Part of a small language model's weights: 3 heads of 64.
Each number is 500 + 25 x the weight over its row's rms, rounded and kept within 0 to 999. Layers, rows and columns count from 0. Numbers have three digits each. The size before them is the row's rms in percent of the matrix's.

# layer 3 MLP down (transposed), 768x192, rms 0.139, rows 4-52, columns 0-95
106:517470489545503515513518498466480534508513457507460488450526493511433519467469471534513508510487525506516502492527462496496488510556459473515531487501460499497504503521481480502486480505520496491487521484504519496461514542462517506464522524460498511496513496503498552450539524475497504481
099:495522501539516523527515465494485490539469519473495492532535466508531518566535493512497528531557447520487504477485541534505483513482481468508513490445521513482547515527503460497524495485493482505489486455534543500500507446515497508483458524466527518492444505504464514562511514528447486524
098:501505504476517487514505497477505538467473468482505528497466453479529462515520468456486536500523463472476491519520513522532500469505467536495537491493489506528512488497519554455490511450534462512516544471487519488512516490481500482461505529512500514497505550501512449472466488493511531456
100:497519486512461494453492507497524526468508465518510497480528492523546517455501498484490531484475470566486517506524503505456479437523488524522472485485547478509454552494504548483522490503516505526532512466473474525547479519546541463493469504459485493500520506464524542467522526521516541489
101:532495458519541511450537448481512498469517507495523460482506462521480460486476501467467514503502482524488475502510491485485492484450483481461519484511468466451460469489518493513487511509507481527496509456526469489475476488499455474511541478524520516512544509545493483515546553474497513510
117:529467481528491501484498515485509510519500512485507479502493543476525465550467555491519520473452523489536517478531503459478500485480478490493520472498486479488524424497526460525533533501483547472481508516480509526506546534520508531514538472508473461529491490493498493478506487437523504519
105:544497471492499491514507483503511512519482516471502477486462495491450533530505507542495472526513513491481505454524474497503486500519498509546487512532508523475537473514566504453505500513536458514504469496527525550514445525485479508502494482490519502501523512515519479486508522524466461487
117:475502491492525489540447529551515514498464518519514504500523541496443474450467525543488505487487522509469507523522454501514491473501503498496486496503467490524516480502462517505537474520570505486481502513522474485467520484525435465479517468519497488494476459473518504464505478502460499498
104:538518507514480494510526503495497548503513484499494503495504521488476476457557507467492504506479435521524497508481480496492504493517489482478500453466473556473478496502522511534485536535514500494527490469587512461508519553503522468536516480512506514494526473507519511479535532491483474481
100:513535490478491495489510503483490485555491510462495499479496491489502530489513499544536487541515448474526550475502478475515506538524508462516543534486469503466503481457502489523484504454483495521517486539514492527519496529501540565487466480474515521514500507487490481464536527484495440503
102:476499503519505517494522499519454481499514461479423506499473492533506532492519536506496483484508485473488510502500462562516456460489461505527485452518486470489525479508544538466452515501477535506515494485544538461524504496489489495509455516464489526486483484490514485479545484537513471495
098:511493519479468466503512466483505474482497502541543533495512525527527481553456481506478510492425526489502572536484487515505488521484520509515462511529546530514497478499508497484538463476488523480513499455469496504544483517488522463478475512524467480495499502503524487479514500536488548489
092:486457541532474488508488519488500510510532479466497508505500472445497519522462486492535508503479503461477493489520525481512466501518500503492522478512504488487476526519501461490490450489491493502519452521521539563465497509502503501502516489507478480477481506493444498503465469499494528541
101:506484508530553498550522466534483488509516485524481486493490480479487521470486488501492545488494507526501450503532489535495493449508485468513449510480508492515477491486469446472534492495512478485526508496464501455504503494514528466530508477467503508529482490517470533501579496480490493520
096:481477472520497492519490519496527493475495485476533504514485498507484469493486484496453518472498487518488513479531467498499458486499527479467499497448460529479518510516517542508501506500469479510473505540512504482529506496488509504536477543468485494536511527556507522524492473508541541525
097:458479499504484521514481461524438494485522504529505476520492506505516493403488531487514497478516515508536524465500466525479505486526534452497469498489515457517533533511443510477567470504526554450545524461524437468503522523496452476523482524485536474491526503516547509534496459490508453506
096:469499495515473529467469485478485464501532503511520462484518447491498485460459511472493525493466480494487510504509466500498504516463530515456506503466514505477519449500481473533504489492490491493495479467520520470499479484497510493492487506488476497497480487488433467544522497495472447500
099:521505502536496493490524502446494490518489472478521495475533454481506451503491513466506514493526475507489493526493495492474507481524489482459520515515509502466517532503546471540546508521494485525481508484506519503473520519467503438516542523510496502466496531427465498512537486504530477532
101:481495462492509457479521495516489519522477530485513559468491494494457502483523560524482498464507489480494515478546484527484513520513513503517507476513535509496511467480500463483490470503532507482522492461517482506492493491486540502500525500482515482530487514492538522480456528458494510475
097:521483497525520472528449514503459512475465538495463506545510509476479494510514507489501502453502492505483500495454505481461485495531526541479449482505454488495474523499460516492538473488476537532482429477495483512543490526509467498544489478452512511463510516528589499496498500508523442522
104:536490478460483460469502484480528509506500487483487529476516461511475494502472493504490520497497494502492458484526468494510472480470469449536507503518505539519461513461522503538512516528491516516500510532508535496479494511514434520528502478551489549502479486540504461470522515488452517482
101:489493508528506518498462474488505507471477492502478476526456517491466477500500499489466521451454521475494497539496564519456449529495536516478481476497506506499527533538525483503494481484484528468497520509526477482520454466475500464470479508488511512522494497520459534538518500534539498463
093:517521525476506479492527469502483475502483498485514523514485493494516547502524522483497497512452498521555510510504542487551522461512483491514513477500509565527489484526516528480498504472494510501523511519553501465518479486474515520497485453452479490493480524533530445486449518490463506532
099:468504514505516491507468498522472505527483472491535506526509467527524466515527486480545541548460482524485496520491490471487506491480581534497508487501519499494523537446449437485513515452462545526513508489496532536480505475509511498487501484521501509500505487512491473510492495496521505472
095:529517487512510482458463541475514489536532483483500475486503498551477485497502489531447518500463507503528492518552481530526520515516520505574503515525447500520454540495500503515522486536484531467498509571488498503495463495514473500552541507467455533507512489477499484509518480547467505488
096:551520508512518514517515512524534525477519520490471487509503561483512467479566511455516500457477528468489498494536481521483486520530489509477517476477487472474492433506476488478518484479504496527453549482495485476467457512516490470473500472481518475523479501512454507454458503468483493511
113:468536498531484479513489518545503492548509483525547509515545477507497533567468488487502506550478510497472490526486465504536511519509545521502516532529512487513515444468506498490516514514525493511478534486491511535519523498493555522462470540528478498496505469522511514519501473502526518491
109:478507485511532527473539491510489506487524550461526495520512483495482509511522458501486478497514480492459497467478492507564486534525485478503524523484465469466487498516470484477492488451529512538469466522468479499492495482483491486446492499504501515514505473548574483494481523511488486527
106:530515512522477496536479526520478446488510469530491508488466524518470545503495469514525499506527557528484513493480496446465491487489526508485506536504490489490498480472511505484462528500531515500496563529502529505481455537531448488535497496489514532498506510500444504485520473522491518512
095:535479487469506503516503485506485553546463509455505515522483494501491490496504535456515512522499518509537485497497529505487515505533509490515522486501491504534531548497506529470483542529535480488489517496527487512496497478451537544494560514470512509519473522455467525544490473513486467479
093:505488501513497512504505477503453500545498559494511478501478490478493530517531470516553530477495496461452486501503523482489495504509485502489484496482461485506480512489471521497483479504497455518503490504459498482507495519486479525492513496552497517480563519541497528483507459490517530477
096:504523494445505527500498503471465460521481480475500507520462488499497462503502521502481504537548476489524502478528536478520517511553497527553495499497449522533498522509448527502482502487512480477469488504472480457431500534512511510505516538484510502503498527509563470485496506550455503482
102:519516479493522493501532484503446515548434518505490512557509497510461502513507534495459523457480508464552499556468516484470479492528513539497467550517480530482475495466468493477481538530480503499466513486533502463521498450474483495475502529505484483520498469508504511524514514530506534489
107:508509523460491469502537532525472512485501499477497560487501498500493528500442512526500524517523449479501523487517512515521478508560489481496511478506447504463483518491510502448507479516522448484539520511491500511444568508512455501479493452487470508500487456526529495486553505481487515521
100:513502524531516535515562504517521500465501479454450480480478487516518526486457485453514512502531454517472477466535498449510509495498513469498474455496513523497466441517549478513485452504536518467517493516500496474491489523506553517522506424482497499507424514488465478475481493515480485524
105:528481504472489483519514506508465486465501471495504481512509497487503502481496475537505495513489464485541491504525506470480503500483522523509533481493485504534481492549434509498494471525460537510508490528496543499477486492494469504512508501478508487496493513493524481489500529522506528489
095:497554491488483461519481507532495476492523509538519483506517527496491466469509431463526517494503505499507460506516492448495488485440510494440474530475545495483474492543487462451523490524522488504504451516513496536530478465548509474501525515493478529508487513491464487504484519506503499496
104:487506500488506513478466519457482486496469510492539498528452460491532519476505423479504481533514511460525541550506527505512488499495506512526511462511545522523492540514488524466536497550489502490530470483491533519481473490484471498542519515502466502496487483491526502503523533462483508472
100:500515519516498486482537539479494553499509513497525474488485491510502499509528522514537480494483480523554511524437502516485486480508464511461507530481496513499485515525519541461485487518509487487499506489490485505493515486477543479511506515518538523499513516501531500539494473483550543512
106:536486530518496459515504501541510467517490456485524520454457490467516471518507473543449473538499491527512444490514493497540528459517498502539514480482494527497475516461485476458495503530509531536502521497549517516487484476534483519490504453507476517505535497510535457496488509497463477503
105:518484499500514500474547486475465523461561507504509521514503443533490502502461492518459464518502526485501489534481552484495502499497514528517496533478572497487515548499506489455503528515514523488480470521487503487466488434497482491546461531505494509452511521541489486473499499510515511488
097:505513491526526522489486480533514505458503501514480525541458504468500466483520506488551516541532514508471478515515507506472516463500534483535499476484494509554530493517471492501493477516516540488482443437494466522512535505486507477523534513485508490474546479485492554526507543505496557496
103:547512524483510497501496475536534491530470495482498508497528458536495506471519521483515475480470519514500509465486543490495504524488484538508493506515524507475463543492480476505509500482477471514526492537452499535541521464511518488506474490524465468465523515530458540530463489502503468463
097:507498457484513524520471493526507506472483549459516476562477499536498522496534510528496507470506475465567483517470480461476481482509510517534489475533508487481525546515480474547476525508474477478450536524488513497511525485459502519491497468527490497510478516479498491531531514490479465512
099:525468518538473440535510556472511545502461479424499557510466523477513525448522505511516497508476528488524525495503490497474465521524496520475502493514553486579495468509538496524524481518507474510498495476494490533500464515508480498463499492504524491515479516488492469508484485475486514522
104:532501508506483492517480501517481526509475496495515483501537538528506513503495488491507521498511519472524489482506535526508515501509510476484540423530475466531497510491531502515501454508502470480496482475491527470501483461473474474465497490512519502482513500536515489505568518512506519487
100:478510492511457484487478487510544499463478512507493486558482546515455506535484472472457500491456521487521477572505511443519456500449473496520515486504486492455494512488494492495472525466503527472437518519461510451458466471467482502501529497478474465495501441534479536514515489471497561522
101:471504522498503502479554521515472488506466499534507517487474494532485516543546474508532538509475494507502501503517505514543501468486528489503477530554496504523514493519514479480509502541483492469450501475480471507496520512509487486522490485497480493446500503527492511460471529506491513504
096:535479478453447513497500499480469483518523442505519522497486490478500515511469522498454509538505520459479526511496498510506458477455531542520462499524484503506533502451540502496541521497468516474461499505511522492490513509453464527502500490528506475507510459488489489473467507503449517500
# layer 3 MLP gate, 768x192, rms 0.151, rows 5-52, columns 0-95
099:484499477531522527475464474497444494487479509544458477476549493501506455534558450465532486495520526449518511513505549508475515498529493483490473485492490483474518505482507505488493484478517492533493526512481498511479539493491525477513489535530548492519527487496513520493509460487518482521
096:529488472480507517488548500511483460496488495506481501533513518528503492530524524539513516519515573492502451473502490509494478501501537531520505496434506524481501540471504483464488460519458494493527533503494512450513478499468548483494508476511530496497481525499536452494492531483512516454
094:473486462489542487487454509505484476477498487488479527495500441503463529492511487519487516513519536457490522523531484545515507524481485435502509507494473489471514496509537494489476479508490537503520481531525496506454525508529439563474480525476507493495529485501491471544516492497494521465
101:473534516506488495511466519515497496490479528481479487472445512525508534533540488522527530528554528461491535482462519533523524505533442514477504506519495495529513512530509510461515472502522530465438491503486517531511524476491517494504476493501487493499510507483496497486494495539491510459
098:499504518432546512505516516519487461510516490491464493477497493472495503535540494526506523464490489517520484540499529458452480463488489509470479473543491508504506459493521513504515476528508484532468463467481537521499520510490503483500502479473494475447535500474491483475501490452496516504
101:495515527524486506532427492443511449513493520477504492492524482494521496483502445542532494503489508486456504487513500488521470492513484517476493490481488485513444535513497505519506480500486541470496485517505527532522504468478543517525491515501484470521511511524490512522444494504473524450
100:556535498462500509549522527469537524486473472501477492461472493486501518583504479509523455475487505507468474507459462471466504464485486511473513512483522479546470476504466473478471522479521482497468499512488511528469498513521517473504475509506483501452511460472518540524469487513522522499
095:525481535488542516451528471533539476493473481492518498471454490470482567490524499521494493469437496495478511498533543490497486520493534514529533495505509481467523524513453505492476496517511476490492485482522524451506498477517490493515506500485483507549489477446511524513505475487475480518
105:491507487470519509526497474447497467523522489483491512485490457518504495512486489552487480549539472494500523515478512487507490530520519475486548518538488499455470497481493517469505461517539498476546461540476499486497441503479516444443474476515480512445546560478502466457499516507492455521
105:504458487474500506525482525478469487513468496488481477513522496497516499451509514462508487461522515488527499518524502515502483460505544539536486489524501511470482519485509505478516526472442513500489464491468522491482481486523494496492477463535503500525522488490497514471468512483504464490
097:517473494528502511512439510516484511476513472467529508467534520491527528514567521515497461477531474509496427472505528472513513528443435497489567493464473504486486530517500490507531482500468495553511513497499516500456505508540511514522501492462529511496502523498485543492520485496514483487
095:503530478504499515495501487492468422478505524475501509512491496553471490488522530518488534479513481493506490521514509484469538509508502496499477449556487542554525499506505479443533525493458519480508482507511502464436498477484500503486494495512493489517508529504512518499504528475508452499
106:505541482438495460482466482517502525542552539472511512491546492502565459503500494496527505459503503488481512469489469508492514504456505560498537465501454445502504544508514515525484473518486518531482451516503481536500506511485467539511505520493490477438460517512518494493483461471521529507
100:505494494512518522499510514486554517488534473491488510485491510505481499516471497486490513462478459492485488479520513464508484456515484513473502484493489575483515494509501494509518452451483505496495521528505482473530512454561527501518478546495464480526518558541492495524505479500500499532
094:518491471492474546435494474526521510478489549517474519476475533481535500469505503511487530493477513483510559485463485497536506489542492528500516495483483491535482492526515533450544477454487554460525465486490513466489521499483482507560530525477521497556508508498481507482529469510484456463
096:506511506501508465475520495480506487492523510497461512546505547511467514550476486515504461527513477529484488467473456485516573519510508484494487541494504499481481509532492544518542496477490443503542483503448514502494520531499502477557494466505512528499523510500463504485513479481518471495
106:496515474497510489497475502562520503511494521500549508491503509489517444455495536533477491517493506475547516507490441500546517468486548507528494490518534558499530517469494509496523497519508476458519487511548506488504495475490478504489475482504498509486511493535474455502493472497500542553
098:460515487497488504492488483485487427503468500464522506548450487501484520521481509550479505515491503494469545455496496467513506459510566497477534477502504479531491506470484475488481488509496506487537521539467529485495516458435521511480538498508465465489496526451479517473437507473502506464
100:528495453519559451508473481491509502520518478512460536481513516494534454495472497502510562557495467473481468520483480476499497479503482543544535510461511521510470495534527539501500510518509469449512507510482496490512506447493502511493479519521470523468515506524516499509508474452500483525
092:507495521469489491497526500510505508527490452502496518485456496460464457487532509517512534487543468522468523485457480525444482470519506492458507462521469478507454497501484533487499499515500442520535457523540493489506479481462491508441513483471507444476511474496510533477496484542520525511
103:461514485552501510472519480502572440476521471503484543522472483454471446480450442495455475488475509523510476507524530505463520490502528530534480528469490499553527500507517477473498496485486489450500511521543489479487525503508493455538504476498508505532494517482518505520502486507505465455
104:519492486501497506452498476489500465527519473514515489533502446486492466508479535461472509499499516522497502521527515503476472515507511511492501481440477498486503526497505506531514481561536466484505505518528523474559516476490490519503475498497521481530583513542515511487514477498493521526
098:516505487502472509532506511500488488520515554526472509489483493483502543484469523510492468501536529494507544483481554528486537478514453458509503496485496466507537493535532542516483505505491486411487482496489468521502492478500489499515490500557523517484539545504503517502516492490521461507
102:552500473490511478504488489437507479528480528475483489507515535499472508491526499533485513503440497509489515542491482514495504495520500494554495506510463513499474555509516513479522452482498544537476488526455533498485516505511482532476529497544482460509532480482493509504476446480499477497
094:501506468514492509489511472457499503517516488480546521525522447472481504507481528521515549546536491490534492531445491442517489477471482502496483537448522543495512533499495515503482533539508496472526493514539512534485528490493538485523487498500516531507528525501544519506499518496488480510
102:473503484529498519553571466529497482471524495496494495483494526467475501442498517541482514472521508527496475470509502540467553455463508521509520507489511529465500543517505531472477485529463489534536474529504504454490501530483512505490485484481546534498501538499495487472497501485511473494
097:519532497475528457548504518456472541487541517515487501497505502494523514523564523549528480514466488504467493478486522478490476426472501476524527531507475502445502502523502536521482470465513507493477510500491510492519515478548523543507521497492496504473499504477501507465516529495477514518
103:515491504491524484497478471524480447477544539487535535485481490529447518558488530499494507535530557541464522535429498525500525471498497529490482550462513527479514493482507512503448504510530498535537497497496511539516485520470483496554490490482528522512534551494502530505527493522466493513
100:509458488492452506487469484483537507516512527530474527523467468501476497462511433464496529500537506451489490500467484510506485458483500528517553535487551473510478498520496509477496477505507491486521464514535492490526483493508505532440473476541480478506510488525551464442505502493479481475
087:514506530512508496518500477490507489547532541522492510451459496487502511532536463517576529496482462438462461493496530496507497487522513531472491484497477516537484475482496545502539468490491467518484518491495508461497548511499497487495497500528487506500533521521492472547503444480498521485
107:509497510477478522500510520524476461511527442511514466474507486466541513471461471502517481474482492513506500505483510486508510517496473441446497486488540473474476488509518463482487519491482500485520505492489475522570479470463424462518519485462536485456476529504472507454464548525511463464
102:571482480508513519438501528490463542510490472488504509528490518501489457545534515474480504490520513503489536558485513496495525471517474505516510521466448479483500531537487476529503515497527444465509495516507493504503496514517440544503533510527482514472522498512542494537527492456488469484
099:481502484492530518460476479493522517445483531435499522524491497445479538489495490483485515512459483515525510504542510529519480495482476490488486494491463523529478507464498536482502517487495468497479511470478543467515542524493463534450440484470526498502484483492517523457518505493491497453
103:508508477500524518509506451491510505451482494500489520472457518486515521465502511471500519485503488499485431517557509434547477471475474518515499452552535498493503499506523473503510500503519481513499539513501454487479501524519490504533496473502484479515478520473505446470487547520510499490
109:505449476464536468526485483503516474501484527481511489472503491498527507536502498493513464490536496528500506598479489491490498463506481485489460507481485514480529482507541503493514511522481482521517509535495511490487505489476531462513528530513476518503491487470494500513537511529474483528
108:484495470526503488465504515497480528507552457504474515456500495558502512496475481512524471553490509457475463509493483477497505513465483525532513473489513470520452510487535517517493497472528490506503530513529559501462531528528483505477515471567506555510482485516489524512540522458511489508
108:515499525487529493494467508483515527470448557519502444546456496491544545499506449504516521486508478478520502509468505484437514522525494487491504510506483505519540492529519470460490482549511519550528508477500504508484514488505519535453527497535497479494487515494538508529534566482500518474
092:546472506533467492499509494493491451511500509524503520536494481536530511502521491495513522429453522501512519486475482489470532465494534488532489480507472493487519479512473511493500500525476501529478483434478524493478523498478490509438506531506491443472481551530519476517504529516543473509
107:442483514476446474499467514504515491479490475501507477492458523487498511534470536526434484553516486497412502509462508505506503527507502531479511482469525516502507479463488467526523471529516489475461515509495483515497493508479495520513479506516517537511554416511507510478479500486514507508
096:546484470497519541483474465514473517506477492540508522518493512515502482481529502498504493481537483462491501501495548510479519496474436507509513500463470517522463478484520477507495497506478511479499517496542507489504533470465480471490491535544467503463516525492487512480511517509517484514
095:459502488506526505495494530526541489464486503534495532481453495445472513523495535484501483520519547504503475502471500525492516508505463433492516423515482516545531482482519502482490457519497500457510491470503517503489501492504497451530527516460497518478517524495495504501523500497525534502
101:503502510462490531507495536467476464472515471507494525476449518495483527529498491523493491562460479508524490517495511482483496475536492502486510487528486508546517491522482474444512489470495482482542485484478521468437425494455506538481507508459526507466496509467476484500522484476539511485
092:483506503491510469466518507537521530532509486484512528503493436519504547470476505450533503456528524489507482480496514522485548450484541470501456497512519506456488512498427496504493502522492496544490506492507500532511487547513528454479484486508517514491519507516469523506499468518512512486
099:526493516561484501516465538512512513486466525481503529469536504504512538496496488577494494506494545511534512508514433485461484434517498547534505522493514500533515477489501486477498496482501497515481463481497519525457480485487507481500498513518509489494494538531525524515510529487485495475
097:489523491524528520491478491498505485529545494492516459487506469462510509480494483538523493484437486543456502478524462469502491493453509492514469514524533520520501522497475495499528547531503497483525479534562493514508499428509513504519513498474524493490518502475490539547478495505545478483
103:505475472505502497486517479528503442534503463504502479546507488510514504468524509522479530466523451513496521495523500492569521489485517521484480501511490538541498486426517527458508476496505534445472462485445513503529519510478466481520510489520510487486486551496500520467500536498520516543
094:472528498512535519483501480503453481531472486454508485492475499543525528547519529504477506500469506525488507473500511525521495488502513499463523489554449517511543510504511442516505479514475507492458499468514494493466452489475546484531502465473489471517519454463497457531529539489517497530
096:466501487483548470458482511503511496509526524516454500474479458488517527510465479444520510484510474510542504510496516537509541491486501491465541476491487487475483492547509487480500503511431494475503501481517540519480486479549518480506472497446492474486501501502520449538529508526498509468
# layer 3 MLP up, 768x192, rms 0.151, rows 5-52, columns 0-95
107:491455520492467507512464504525493501485514543513492478476437491488477511519433507503502502520479510503518492490537462507515483517538523531510531495568504510493500494486499500495484505531490506514449477491470516510505440531507467490488494495510536512464512505486514493474440492468532506454
102:466509517505501497511532503533506460511481507519489500511457526468490506482503520540543478526471462509479517489523472476478524539481483504459521521494468508508510487511466456523529508521481546498524473494522493487514524483483496496497482483525505479504484488479497481494527519498493489518
092:491508492474538537535489509532500468496513503486506511507480469502469466519502487517489512499495505448515490478511472460550524506516530467516508517504504545526507500509536496463510457519478505500526534485558491480486522527524473549493501560544471502552505488513516497513499501497447515464
101:477511532481501501528477545531520509499496526525489516546494530502486495501521494547529493498465506483464500470458532514505517498494509517513513506498505534511534491515499497476481553484477531458509513524488521543504516500516521484501543560489506481498479520452493503454530472525480480460
102:502505509436512490506443534495496445489495536506504506485497500504521515505524492469479470467481451471475509526464542472499507489517511472515487505511496502458506514506489479544527540523525503512418466494468485501529519519536524499530517469527497472501546471554480492474548476461497484504
102:474504492510512496491475473503469452505506511497493489521453516523521460489524443512501533503448510506521492494509487500530557518479488494482505492501514515517501508462478497488463489533471511447502520511457503504514528474479513483524453494482488480512479502484490487508511518477467514477
104:536509536497500516509518513538510521496496463519506492525485504548526476528519470516466508488514552514472508497498455460480504444521469483504517508492513503492446504531501513500501473474495504454460507493510510510494446527484535475487473496562501546507480480484545525496518464488525507464
096:537503505509498505498506461474472495508509447506532471520493478527550489511475489496490488504492524449488555476504516476560518515529506486533508504495564528504482528506500514478477483513491475489512504486480479557536524494494480496508482477493492494462443568529550497517473463510472477528
102:503485530494492529451536474583509477483505555508505518525456498482511476495505513469492529468498501526510479527498474481501496475494482511487481510505520515542477534511477499512521471501467494537516570501491531510490543502530485528524532539513522487520480515492513558496479471501494471476
106:532505492513508518500507476480554491488519488527529531524493530487479495530502497485543481499469514474508514494528528492524550494501485527461510522468486496460438487481492488535531513544524476546519495485514495497497497483467501473493508518508508543498531504497481511462526481508466516532
094:549488484531495514508474502533475511495530490506514516499482481508504533452512497525520491525500516476477417493510508472499514487446458488461562469496457512484528529451506500515537460489496472524533546517503500449479505501488465512470515483477547452495509452490519521488493534480485505500
099:465517473490514476478524495495487517499470533485504459514517502509546484482508556498495547492484506527500519518515504488498530540492498517529502504511487544460519510542502524528512524476476518497510550478475460462555520477516483503488492439484484509502514460482544486520500484507516503479
099:518492539491510465503545500458505513528493516500537477527532468488532495503519493514521530509512494472451506498506506454455494499457493491518482474451482502517500508530530517552475464487467460488528463511497526537545457489488468517499488475470493479470470508473459478483451542467490519500
080:498516521515492493483500508491474519462478521529523470534496518490509498493569512519511520480495512518531523498476487499494499501519494479551518514493462448529481551520501438486496544533490507498501487448524512518471513540468510476495540451504528519485506474470500523471472532486471479487
100:485528534541494464471549493484502492496515492462502520478534492493480499523462486520489488493479483490452493550528547474493476499522437472487512508516530494496488494508552475514492533503502465525473509507481505497504471481529507536487505490498506519489481525486430499486498518546484524476
102:517492509484502487508516493521489532493489501516451529462505531504487518528486469505470483511536459540476432493455453479479498525526509469545512495509488480478490508502538510497532482523509500486550494537465521495528532511478498516525489488499512525488510479537522519465517508491543549490
105:475476493463484521519494473553499500519549562532500533482479548505511500496486526482513546519486483470517505524499489504518527517496514535542497487511499509491481486485474496469436512544530489524507538498513482508526498482488467526498482474504506491544486516544535470508541467564482499467
102:533518487496491519479499474523493493463498517480497518499502467527492500504475471542489531498513498491528481531447489510526472503539487465512499513472497487528492490522528565498448526539486509482501501513498494506501522521559462528497499490543480536503476477514517475483471537491502487526
106:511481521478460516460529553513528539485491482486508461473470506542475544501491546528529445464539539512511486490518506518530505484485524502476522530525525468507517493523491501470459456499487470473509534503483485500504506448515492503495491517512476449477512517474496465496541523471515563511
098:513487471461453529557481512496481496468513493484505504500504534471508469485506526479461467507544507552481497507507512551502534483508539470488551436498497485525510470501523503515483496501483537498522528516465461476506515502470525515499524516454495421488492517503501550484532480519533467502
110:470507504465482477536520477521504476544513513459523503466491500521556502514498512472537483496540480570511517474492483476505511511476499468491529563507489497513492511508474541504512491469507527519497483474433503514532503524521507498525532500527478501482501502506482511485511505492530494518
103:510462486521462510492499483522504499532483464492494503496457483513498478481495501491460487507521474521473502475488507498451501503521508496456497518474470443499497525461490468535532479502521480503537511484489507506468541504509483468488538537518513516494497529511451536510543504502545495500
084:515501531505539515513507527523458526520495535512483510479460491517504541489522511538495517509511523511522513460502523522473511480508458464503463517498511515495519497508500534461531480519484488459481501488495483531523476462478523530515478514509513492438546503511503494499490461508508445495
101:496478504495524533520499461544548527472462475473513531515487501468525499508497490481527480492526493473515516500456474452453503505493497524501470486511523479504568441534479512472481474467536494508501495485499508521516503486517547528470447491521522500496462457472484516525476502482487491509
090:449495427516483488536491511497478520530511521521518522525526458528510457478475515533510516544504457486498518516453479473498509468516445510488491494491494483473469584454503518503513529499492507437541470526471509525530505505502529481513476475490513521513470501460525518517535499488505513475
096:504516474508515493481497465504472488489460507512465508536480471511470569564515509502526520506470442485499497544498525518511489499518496567493535466530496492507471476507506483495532472499509518478486416518441509493460504484521502472523489479481527506478492521548557517496503490519494498497
097:470507467541462522508478487514447496513501444467512511483476525507515517490502487476465511501548501519512478510527448509495537493484491517498503442491500505499513498543473503515528492529516527464524476497522434509502477530436564520520494495450506485519498537524486514528528494473488495509
100:539530504467446497494548490486493554540540461501499486489491514471511511443533496457522479527491470473501512521521494487525494509494504501561494489496478477520521537494467487472496482518477486523503518506482536505476503504476505508515509494544511454489521493500508509506473517504525518577
105:482523468498528507503507515491512463457578459517475490489469520454515528519516478539547443489513477544493501513513470494520490543484517505466471538493501508497513481503495462534484501488501464513518480532486506492485477538558487485507530495513505531478507472512485504446525515521530476533
083:446527523477497506486501494537469519480498491495479504529530526536520481441456529481484464498506521497527548474505484494501478515477502461476500508519533477526481549506457468503524535482520505489479490483484534525514477521473466494505482504459492529527496513488491499455496527528496478531
106:470485535536495519510464514528554532449547502519475494478524513537463509517541508521526507484449517504484495518494500522506480504423519475454515514506550484472499500484548500498530488518459496532500504523530508530491502460497512489502516474487485513495525485468483552487507501490545500518
099:516498487494493507510492501510506473463506482512504482486518510470540489476477481476523481515497537530490538490522518514534511469485480474504456487481505466510542511528527467456514496493490540506477511499502460550484481523513558502553496525447491505438508503502481469490517504513498498503
093:486494471487506488527499522495513513515521459484538492494485538513470500462525477527532518467477491488544484471496510506542516542519499488479501471518528504532506514523472487477485454563503488521454501527463511491518480483525531488528534502525518504496478504494498511484489512496518446526
096:497485483456502504464506480514493511524480535499512469480525551509498488479465485522506470494490465500492504510510495470496534492558477521466496485515466498503472555505526477547468532473470491498482539514485508474520469519484503490489541563508514490501496507499497549548520472487541482474
108:498515513512551509476514480495515502479503455497524510476518516505561499499495499491512515496481532541499503544459503488483546546496527475509494497534523476502505468487528514469510486529500481508507467504489461492478469571493518494495542475522501497491522496520482487475474496449497522508
113:487513505474509504440515518491507505504514486531512496505491483485479493546499510541490505524499515488471462496495521476502496521476488526547545527474491546496558492502493509490492543471491485490537532468458503494479549491488532493498500537512526482503482464489515466470515496507495490486
098:494546523516486522516548512517504475482502517458537527500490505499470498532486497510458504494532475513533501491505486515491530464469527479491477496477509485507472481516504490482446484439481452461461493505495440463506516526519502490508493491479509492489483502499501482509516458513506491499
100:481518494527513494476464515467520475532489484517467535465494515514461537481472483495511473546511461483481501499535514487545543522529475534509477483509518489512507490479502500490506500482517476519482505551536536487488496481466473519515486447507537525487434488453510522469531507493475494489
104:493492512518516528487522494464485529509509555491524512522501466492455543525488517464493542498467492510491502558452487473517500552508504487471475504463533482521499513489492505530487512491509500468515461550518498541551486505461516516466489475485496509492490524513445526512521506521532524477
093:503504522468476485504473512487518484523471485509522472567517528475499539433555497549489491472441480519479505438475509530542458541509488501498499489480500511448516479506495514503555534505531516513446473469473492510505480533476511505503484485509509494489477492500500497480506472474505505541
096:481497501476495518481470526457494479542489500453475480529498477524461443481461572537463518484513452475492512468490550524505494526525539512507477491554481493471452488458502469473501536495502464508503521544479514500533501501517467537485522480532488514507476471489495442501517504505509491510
100:470498447486478487486542560469499493461517476473514476536522529488490528509495452515495507514512450495485436498545498505512497466511497517519523423503476482515522499504505480489526517508499460507481548507518518521484466499506530492528528499484500535555502512478509460498489513507512469512
099:489467521507494470476487476499509496488478501519430497469523535523450459483517460462518507489530531548484502504509507508507484519486498512456512471499490482514499480507524530499477461500514496521504491508471538495488467501501496474510479529499492437514515488512512514465480531520528520524
104:458530481450526558467531477496498519496531484527497463498501473512479489507485477508483513501432537475497525512502490517491498493487475494506514489535475511467513513496506523499492543494523503455478502528460527516509530498475481491542569495492482538490502510505528541512501520497508515527
097:475498512521510518479485503472493500479513479477482515519469458506523477499470508532460511513464469562484506525503462450498481517483469505493496575507545509490489518505451502468478532465539496490505483501525452529508483452580496518478514507529473517513520523489489501473485524476537465505
103:520508498519522492524497466463493476517534502494424512510515507502539479475510492517506492498489490511481507500501498518464570503532559471453522501515501545510495522498514509536471500532506522514530519516497504514497495526514466494547494500555511541532470495513519477467481473511489512531
098:559525483508470506531463482494517513472496513484493508497475517531515477525490480479473484520524476473528508535491496473479511460523512488478525479471499536489515489511486533537469539490507503502467503507483524487531451503463516499514470545508510514555522476528498509510573517517488491575
103:511547536543548519503488452530532516484473490508492488506478518477518481534518469519495438508488493476512485496512512490486463478486501450522498524478489498487441496489500521502496486492527518497502474534501506481495514514517522481480495536547500504501491516553509508507522482537503498529